Each number is 500 + 50 x the weight over its row's rms, rounded and kept within 0 to 999. Layers, rows and columns count from 0. Numbers have three digits each. The size before them is the row's rms in percent of the matrix's.

# down: layer 4 MLP down (transposed), 512x160, rms 0.0633, rows 265-294, columns 40-79
# up: layer 4 MLP up, 512x160, rms 0.116, rows 266-295, columns 40-79
down265 094:555533532536472496603449474486470564464468505511532486479443572497596443584530455438472514478474491536501392505499623466
up266 098:481503530475552481521497541474474505615541533532497454472609495402546388522441471503533470515530469476424510506550504409
down266 090:579473455462469567493509510453451414492540456497514482488470467492499548534453470495510499461504498488497582470524561518
up267 116:491541606517486511541491514566568567423430475581431482574526469490498462522609558558498570434489511453480521423549574557
down267 101:556436453565452470580519454527390538470501457418547513484451495520574523508475553553492500485505505530499443552521479486
up268 044:530485433514524498495496529500448500544461555557506507489425522507582488473430485611511453570486451454504472425485417497
down268 044:499515467598461544589566467582427385565552543511490497487539498506499571474425548556545565494487509456462428516366495516
up269 109:594487536526511536398480487501510532490430431483471512495492444538498562523527531532426658516591504519544534562511443548
down269 111:555493374403534559478475564464516515540495520474389479540501517437443487467582521500457510575530494453471550491474533405
up270 121:519469461405443506520539421514559499488423551466431530586514525519492576509533468420430456514502472468402520435510441477
down270 116:444460574595597510506441535541499368415512487507472517471485425550529500453505592526429502499537499469452508484488381486
up271 116:527563506452443552483563431437549441510581473477461545478481412513505439486611472512502532552491530490558505525487547464
down271 106:462587473535483547516531494505432619563569506496482455501532485466376483576486454549472522537468419439556482436511444435
up272 100:599516543386509383450484432579434494500502474474502497486448476478439432499502544548516556460501613482449431492493608440
down272 092:527455518575493446505504439487565471494606568511506504454422457523533525624434524553517482514547429521549513506487572474
up273 105:495539551491462428491591443515494417488481520549535569492452502418458457416548520539533494520506466522422493431583445454
down273 098:482564457601543481485472585493510472488482470492367518494453578571491513468503530495561522506422498482489554447478504425
up274 101:490538517526508486513482536424435592564444609560428509527484462598529523487493486542486480505462471481528515548542465534
down274 092:457412520478459540422420489559520575527502483448477522426467495489454505554590486594507458425575551472418455540521464467
up275 098:612416488535537519431509465521522472440460507515473487615452531523454511538423444566501547516551480565518486455490576378
down275 098:518457440498441547567517513509486589413498547541498506496483487542489502521579522476505532473605431496510448427465515494
up276 088:555530469510558598547513485481557514496532478471568457530575444501462511446446514513505561577525508441489517534464489535
down276 134:508576502462563537621477536547572478511571450502468474435530434488483467455400501535408521538528477412508441499454563542
up277 093:449477548526563489488509413527531444467492397459546471617535563418484546481537516445517572490480489488443567428541535522
down277 085:450469619524539468522470541473459545539548458442433526449459442515494454479508502466446573471553496462529475463369485429
up278 099:552548539527528513557499430601583550487543506549462464483563503521544565465517417474494546540491441498533488508542446535
down278 094:452563413538464520469538519446542617471462550556596505372485533567483392512477478482476498410476404466462405457549536519
up279 099:521513486479512447492539547538535399439530368482513463464515572414435479617490527539534533512483566457514509394464594539
down279 096:502421572550547525464477541501401459527429617475475554448440424489361530475499481533502505455525521508494520490416489448
up280 100:427517545450489476518535420534473511439443472487495589546710489425634562521412491559506493557495477455469558549499592471
down280 117:431455469570473488486526478557591470430561456499552572557459510513442481569599443571515518497463486503521602507460466489
up281 082:436566509498492545473522461524615443493478501503496557463526438470609413536504530528511504551609453493543504433608467528
down281 087:479568482430536507567548507399472568456504551460461469543511582542493561463528510487523382518507535548417495546458614539
up282 102:507474567516391513432539485460411520557498425512393510463460529473509509490502536515497503484496481543435475515577492506
down282 126:536566460512448567521443489526483564480522520395478548537502458589406370525497449512482516491491423506544592463532618432
up283 104:542479542486517457424493445529555584453560413453565438565543538506539501466632443538521475534579561569498494546520558398
down283 099:442518446515528446580533490632497485483571480560564508517450581531495571506553507481475543478472558436519556446489495487
up284 096:493505466513456539538498531567473550418441529483564572481462562404525496517532543411481404457624531567471393546555467537
down284 102:459508489458505579478529514523530511399541482518529444489526533586565596532555556448444400522538552502565626550456536520
up285 100:524514543542517435507501474456547447491534572460538535427559459454487483573572507515539524550504506528408492499483492400
down285 097:527511555517539499460499525393529461598490488510589472516551585500429530585587459528529504549517481435497441536408574489
up286 093:552517566401557578421483546517459484413503480584428493439511454472486510558419487601429520585518481572531575481447404549
down286 095:539516534433430500542491489551491490569533554516476554473572473498504544537412467487500485513498525470477450505508510511
up287 101:534441471494544534466458580578466481436533485652438407510493481453451488435478467522518492522472476572490515565471358598
down287 101:493483555582400462405497485487629557529569473422545522483447460532552556516581507452486507494443450476457569590527532575
up288 105:501501482403486611439478401518498472427537414473457491615546430462508482399538580570479401518577481418492428445565475560
down288 107:484468536567536570484564480497465426608507487569535523541564538437477562496541411513459513573385558543497451423509399456
up289 102:600405455479552473575490578570514566542404473507515401522516527457512530507492562458471518511416464455672632493504459436
down289 096:540521471585498510456429515525553523569524521518419505444628486554518546440486471467515491536480582511488625538525511492
up290 100:514448482478540564506477515552508497443416452508411494528550488539508477474483355614543486609466537450491479532506564573
down290 093:441474488558521406496543524455479481480540476561406413524477451493481531472585534477515447555461472476503446495588456459
up291 097:434549461524506462537478527460511447508516534505466486437484377519468482546548510509552530494479565510483499518547537405
down291 103:407539415483492450499567509451583609562558562384465501540462534524534545483551398434427491482497430509546524506522471548
up292 101:427478514467383466453470424548388479442458438432545385516465454558464515536583524533459628504466488433490548508491550472
down292 098:475434466554563571441490506488590393538512516518499447387505588498564528499532485545516448382509524491540537468484530511
up293 108:460478432515430453559528472502586552518518486520556507421576550487475583487490525382467600542531504475561438533508464519
down293 102:472590530519445570519448477497462546424591532538508491503476445560504440448501437469519472454476490532591530447393612591
up294 093:516461456420518461471565517408614562519610581513453450486586536519550513475508510544482459588588449529488415519499571442
down294 104:433554457501492472485490450607522466581491473557480499554469573530540576544538491541532535505550463450438443519573428491
up295 104:559516572509514482500437461470522482437486499590568439445492471518516579517554473525458526526477501506536502501588552583